Each number is 500 + 50 x the weight over its row's rms, rounded and kept within 0 to 999. Layers, rows and columns count from 0. Numbers have three digits each. The size before them is the row's rms in percent of the matrix's.

# k: layer 17 attention key, 256x128, rms 0.179, rows 244-255, columns 0-63
# q: layer 17 attention query, 256x128, rms 0.186, rows 245-255, columns 0-63
# v: layer 17 attention value, 256x128, rms 0.224, rows 224-255, columns 0-63
# o: layer 17 attention output (transposed), 256x128, rms 0.198, rows 224-255, columns 0-63
# up: layer 17 MLP up, 1024x128, rms 0.211, rows 0-2, columns 0-63
# down: layer 17 MLP down (transposed), 1024x128, rms 0.154, rows 0-2, columns 0-63
k244 098:495480533532469528553534539472527580533399541398410521520441437485517418436495513438491509513420491541481521476562523499522562460603557617430487484563514441529525447545499531435477518407543574
q245 092:537513429468472413480589485426450496526583515485483557472521497561566428483556435541401456521615558529524499457584537456470503451475560483442515611547604502509570456398418445524485501501524499
k245 109:461425544589518412488464592526467552462462474469491539523534440499419492455475462516417487561592556464492475500525412513459577532567471531442554513426550475494493503613445445498402494531566525
q246 092:500465465566584605515529532518502491524507423497449513463458467653485513440506554458407457556609475506535438513540478566439486503462559549472550599497495550423455546493474456536532533517467518
k246 114:472483512491507402519484532512523603554454481518563464521600518566453395553552486435449530506489456463449442525517544503485438479559474590428618413483541465530537462401480482571475601481605489
q247 081:570542458555483515467551541536521459562449496588424434390547599574469437497515446495459474533579504497476529429509499597523477530476498469467575485467511567445506442442559429467511475550563479
k247 089:519486422601502471452490455477521476475503445587417485496540460511499497529544480547464535591514506459539490481484480525511478468507513436471520527516465490394484473387438516609516517553544472
q248 076:496551367451467496522479525588595451511485463550483451405528480489573437518499470601480530527488447513469480433456483534515519469531542528486501567430474600424504456531638549430529514554433476
k248 091:528466449453496530563509455544524559509538515517488444444389489518554535541495517615486420517534484445483570448459452442451527499479512456519561561517537514514457485442547563500494526557481536
q249 101:500374546509468529452494469509488482466616469405391498492487433455476429509510588481532504469536595507604574599531542545462487525472393452580472469553482575545514522458458499506455564450464479
k249 113:465487523425398459490595496390535555473561543482479455437487462434407473436425485381482481432478518532499484523473608534456473493519480609591466456477446466463555456523491562456495478435529537
q250 085:529549565380533550412525514549457443511604526470510584475409504524463489464433524421508404508602487507471461462547545470504465513534481524457509537463530519454525502509439601397463548422448505
k250 093:543495527581492434497534545544572595438491471498424427560497441563482447505514573509499473424458392550486461479513499505448509452606455447482573529499441470441571514487444555546415482494438491
q251 090:508541521510468462518547490572553590449401511561517465498491503507591493468540599475533514428523506517413592415386517409525477503556632481534413561440478468427554551502589519492527494540516505
k251 096:435515470487476472536544484557477471534486509513532517504517500535506625563395488530550407478431425414498500577416477492402566498538538482495460597543506513547554505457485488512564486505409520
q252 089:501459558410467559457508584508535449472594507453489481364544485500579526462498530552552527483477489577567563550500564489450543526453433469536608446420487439567481433490548464477486538495520492
k252 105:457489484503523491471523410609513458454488461572424527524533428392484498467563495429547513527458492553538523501447551581474430461485482548511478549460543520543455413529501597528595562492498453
q253 089:498549437431482510461577537553516509484502563553526494424416423511357535507451577496451426503518508460433477464471580484559447497512449489424541564528518451367502465520531586460513531525490513
k253 090:513464506457458460483530515447571486521473567480459494492551514518540493448431442465585493520582537489450499585497526445549473508538457476398492365478514479539490535637618447497529453480433440
q254 100:517516556496491502458514522466612538517533619438529421558447553506464520495530461530512486499449524428468507454559547492401524477545523503417582428561495472563456543405523519476491506501509566
k254 102:510503474455483499529378566471555552452504462401520414548436462546436529460514542455520466482529465507500531492378505608593557510523564446520592582536519482429503560493564508574508575458471494
q255 089:483491473454495453555467471554392494497482501530536656577455441606567447480480497469436449495519523465537510498483482423497524503497553531546505534483456429371527557526454421516494517396473541
k255 097:426478493594513456490490514545398590569454447491436599384481386546529452462500494516521509497581556453493390426533490467535556481548571478518552567509521518477438507498503454522414478499537508
v224 103:446588512454524549520447580424487479543528528545461565494483644523457495481447484557510477489406430537588491499553442590547520533487425512422499437453588466459462459514501471560496492492437491
o224 109:572545549476578530444487464431568468461640609399473524526509516546521515501446457461489433440417522566518527548423548438471470545498409516455504413489600542558491497474433476423488459484541502
v225 103:523483531608447451488475536616560470505551525557497478406558493547338493569531538489531448533476488543483516446522508460430466498472515457541560468531456460437534549449396620474544567439536451
o225 101:506427507459446496583502512519473428402522501509467516479537568542530472564394536499485475471425456505526483435632526518492496505492554490421488466476498527482574468469509609499461527505483475
v226 103:499514491486432436459516563389510395522596520515580560520479581517528470494531473571485529400441527405523569508437467511494509507411568544454528482493532456457494476524471458512450471477552536
o226 110:519627532446472550441466568533542481477535505489559480528414485419484596561449567517590527461423539505499506537470440424468513530504412523571479460508503500591388516491492551554578506600420445
v227 106:491477552393478497456452561492460579500514531434511520519461477559449572501472431489642604536460584554525512429592552559476518489419408554485586398466478471593488457584525564443398527531580475
o227 118:569425527466471545527447498495512584439614456486445599493516501457480529468543535491608471539459479545589463468517507512431418491543457526508539394522500538546445557488572470340426534482555480
v228 093:546501536470498410477450398582448518499509475430460439573477500523568560486569492598591519564478480481571435536481540524513533516497501583548594573479495519467469503477546554553490574472419487
o228 106:474441441429545460507591445522464528473495452527518447442498404512456525488563486414470431544451511464468474491516511507485458484554569548475462572623525422394502543494496442515510498411526621
v229 088:545550390529406483557480533551420533529525461472375420456519546491554519503627596525550533492453400517400506555502526540518465423506512519520488503524479490458527498541510531531505471580450505
o229 091:407465422475497479588574460557347505582488436506510620457548370473516491474414528432500528444534528460550443556560530484513453493477493484572442509507450489507585445566417552443483552488575491
v230 104:514476555581407568520450454518489484500550538418472514417454579489484459489543462592504574494450513565505516560523508487511563556424454587489454464552549468454487569513427521427454500587471477
o230 115:511583595427495567534495525563524508492520529492477546464450455572373551534451556452538458425451422553439461508579526474479535562529552523479503482527514568420531498465459600403584601527433497
v231 110:565438505380592531443549485410538467447450576508518420493573557461505472472526506464628512555485492541493555518516430548555514494442444497502502407461545416505597559493505481378556495434509502
o231 122:505514573496489479464402447382460501447515519405482555589521498488478488555480456512594519501432541488558437494564514456457498511475419449505485404518495384652537539474489505464429486461489471
v232 101:395478544529427470482499517509480539542558495494445499521554460493445512440486564540506565444507519529497441395500558529473471527547416568496516573486426516466574557579519485422406543457518431
o232 123:476546564493430542494491497577495514500570476419475494421477464483550515412552556447577519432513521552560424522527551530488532378502372514544587436522452537546528475520516446433445520441564502
v233 094:529519590446482495423540438514447502515545500476552489498432582578540483449611461483387468458487445439484531486506555395484531490533526520524582481534526410542551419547463513522527534507476481
o233 099:480491478560578510488496460538538558548494438510571419441515537545510625529554555483484447553480489429452489504471451493511498529564622491497487583585502489412475582477538478481639483550555542
v234 087:559474486534540511433407448576573528514535514564465510408516500488538413546562441485460402477480445455535472527459457542552549478443460483555561564468498497519611434516424412532559578448547618
o234 092:517628514532469510563458548536539544611532463504476407556523495469470546551522537527486458496459431456567524484589498506594421504508537534547551485551515472588444472500416525577626510544467480
v235 098:517392438409554544553477520478507534401467493530618552548426495546396415497416522551511516533570451537522407410459398556471435452523539517426500586389576471455477498486416494470532513522425430
o235 097:444414458549487499544459435484534456485453503445406468546467407531567462505451414536583467516428475626486468543482556517495476441491475370513480440461474544452526483514553571551488546428560488
v236 094:524445493441515387459518540555581571519503465534390455493606500581489463518530497428489492452415492574553521464436561530470476498579528474461473549607413516513454557476466486587521521627513500
o236 095:499505476512524465480526474430412510409530528489459564545569559522542451500519524430460420470499534485534406534623531549486591476533514510493477526590490565442504563488428574556508426561508542
v237 097:419498453457568550523575505535416460478554506493555537510478492464511466431574341536534575424556447535488502405460472465557539529493521524530538518451457529528590452494494571504423503499491491
o237 106:484423477490507454524470478536504481525463498542527537512383534396498518455563474547530608473457517449471493507424400466480509527542462506507503461514576541542401455509555547496447538459524510
v238 098:582575513570572579494514556502482445462503383535548553438568456533641426530492492527475420413409496458525520492561486549605417490522520572472493561539488516556499561524501524451498463512532504
o238 099:458633486499484523466587577470580499523545519523494517602518609512453475496479546545439407455567486580519365441517505433500506454599415508474494528538467501514478331440418550511550532463465495
v239 105:456486546472481485544449606485475444520349523435518545528454492579508536424371408495515547554495463462525410542481475474492513445484507511544526487511439451460532453510486507451528360491404557
o239 106:477471556480551452570558441465542475551385551545555488506467486426516592501460360511544473557411469490467530480403516439465501519586540476442436483479576476459548510501480471445433551508470545
v240 106:498505609505517424564519526455479547483412418459435423592478425446448533513546575481565546504469511548428461434409429453570511488495549431560517390543470492532496510528448513613423514503533491
o240 122:510535482526476434527438491417342486440467414576519658486563500506513464531495472504523530496436520590582500422520500492569469430436504427568454489450478522478501574592503465534403502450568477
v241 082:483380478546442462521530446438477399559463503551496456573498609447483442432434449529570469458509465636457496422481493525572514433498523536569536489461470451518497556412569478548443487431469586
o241 094:499505557477460394531422414474393509458444442510513517515508451508582524457454454542600510407477460443452497553500497482565533503488478419467425434486561537521535496559512498584377507524520503
v242 085:542522495544550571554402435495451529544537481518565436513550500436504547452499392601536527453521546446451511530498503462515446520540504432471552412509568453436550547384504455519440511437501544
o242 090:531492453437483601508491492429416486552437465462596525523514517557539500531435501546446488499445469510497435409516373441438478425487542516525490517525482463496495471543565503442443468515486534
v243 105:439524549489531543459545472460478468525506511509504582454522575472518429472471394537562460514580508431546567502459498422461472461391567454461398327435437536458393551543535443472507468457471542
o243 120:489531609495477529478469476506509412539412578525547460486479522422508525517460466551582507456488496437536566545444421468451582487413435451531477421507449427611454439518497493591484462553494479
v244 094:559624389497472460494499435488495532480457546504521525474586540520490450576391533496411487489525547439385424438547472458525453493513519605590543377551511478437504497496541493538483465555544467
o244 096:499552481495559582529514522482454387518513474587566506442550560527576442518468428541490473575558541513424466418477561589556483504526556537406477490498497451419545395545486502460571479597446491
v245 110:475516493459533453482622550465487462518420472594576537507472529397532481616489437552456597483467482535539530436524523457548467497471537593448449542463466476409555459505507500475533566479544572
o245 118:434477475440479431448417508538505415606523506496497496440492414402536511488560356628480514490508551390563469516519530421511494494407392534517501469457496524608520499531406476555499551451512504
v246 120:470469510411499514520541511505496437487461464623449590491525516451560431482494353407445479485408445528546491485549507510558447507395496480524491498465479532356509488487463466460499519445539395
o246 123:469428592467558467502458475472599524587537564436562538553502492474517551533557435490505435467433437458566478585556473411547518522421473516495488496544525523560461506518352547551486559446506535
v247 096:436478493459484396548508524485522552522547527482509534464526572457451478395578535511538583481462560467494496594559539503460511461529420486548500490545528445509442394382533520478471503590431576
o247 099:509377468526591535542511518449412508468496455467490513501435490451561519488553588510473615545524514479576615590497445557429509559499523550590494545570474527583447579459521555407415442440433467
v248 104:540493468604455439445549535562497478590514544497454515498509549502542561497471479555440462594462427505425518477534620469533439519565472469418440520514603479496604527514486518445554444509482450
o248 124:532564465526512441516560480579537552534485570435539485521477500585538533529438538456398446491560561416387502489507592423473479540604582575437492581479541478436528483411503451484521469449464483
v249 110:505433499463474419427487512471501508536602483556593515479459468473482483524550537511479426526546465433448478564563473528618454507514587477535445506516425500493419528450509585556543540538506541
o249 118:419381493418505497541561471373415497421555444518466448473572443463459413462492520473469558537543471469470531498509463583500548517466453460579431553543478513494587513555559544560523476598522601
v250 097:481433494498502458477494442544366521467499496573481519483409478454537506475399504475515397555478498576416555523475538554499470572588594511538408625511539441548552563566525507515490567534492546
o250 093:501459447425483494559479545540431459448559494581480542538453446569446441540387513499420490505579491452388429500496441509556448539525590575482492550442513548473530471516546535447503504471458483
v251 103:513438554466593469561494558462436480461435498537501593458471527426494513510483479584510502475483508465488525590449557508523637517490522483557412501396434509514519536539488533552483542491538438
o251 117:436362471512565396461457458441478475501494490557417591468479522408430453553554450536551518528540537501521555544408481583533505513421523488601428499476524521518461569522580525509519600446469498
v252 099:536422529397481426468513501369483385539489479512558493565526500449481486446432453558459460524499491493496490510497381502519505449444482598498529406499552509571510563507539484522494492478514601
o252 112:467514505489578465423485418399452499456474483549601475529452447390481575511525455539549501499448565419515507514421492481523505489526389504420446464558460414566445531547483471531454456508537559
v253 088:411600571451451541398441595496545484644549572531434566501459560428494516533540532460471483448496434546564596458546463508488539432459536555447533525442479519567530493418513587409553456532579462
o253 096:530453490480533476486491485537556532485556573468587465498470501408551571544495550436516534388379507362494519553571508498472500596457481548456544455561541482527512533532412442487497445482403477
v254 120:465466541515534444601486512509480491557582433468413531502556502517554506598562477532518469543554412514468461422634516580541399427514493470515451577420476605446529492573458475467533445519535473
o254 129:463398551485443473571533514563494542597557517468459513547563500508578536447448512441540514409556487498513510595628591508465516478535432460489467493474519519455499404549436503569480552487534486
v255 092:611508534456502488535600603621628518493498598594503576524540483479474449515548431549550588528473456564580547554506372551475582517502485487532577557581516422509590543583566492442477480448478454
o255 085:495545475538575478468452560507576451510551606528500498534467510453452484457573375524604520498407521485515451523536495420502454565484503483484516463463532431607497523550510420380481442504465533
up0 096:440451503605471470532521406600508570460444387516536582488478519509488482513589427540496530448518501560479595518535543450502520481504502451554491583504542585428498516620473419454648539493423462
down0 104:487471424455505494421543446524537512576505466500531492490501577534428524490471537484457558485514463502422526350489472456489575544509501516542499532489505495526496507489429471432506485429454479
up1 106:514454569537486491541394466498522524490478519464502488521480544566345484493549436456480411525517514535466517410494416484472512459523543590513533407470446482512471402574446446510530495497511518
down1 105:431565577474467547620519391455493403438506514469511548455484497579407417452435491476469418437444563520547418540354478480431455487498535531566543443569542558445478495438515501534424489525428537
up2 106:508522508535595460519541536466531526562483456532513426546462514475433522512487535530461536513403479556497395471521594437466475464435541559513528554509526409532481453496547486432480497494464402
down2 105:546490453546509507398498511546429460491483505469474480429552493501523544502550478516508512524517554494513354537410604538468561560459625544504616489509469564449505495436455453520540445531462481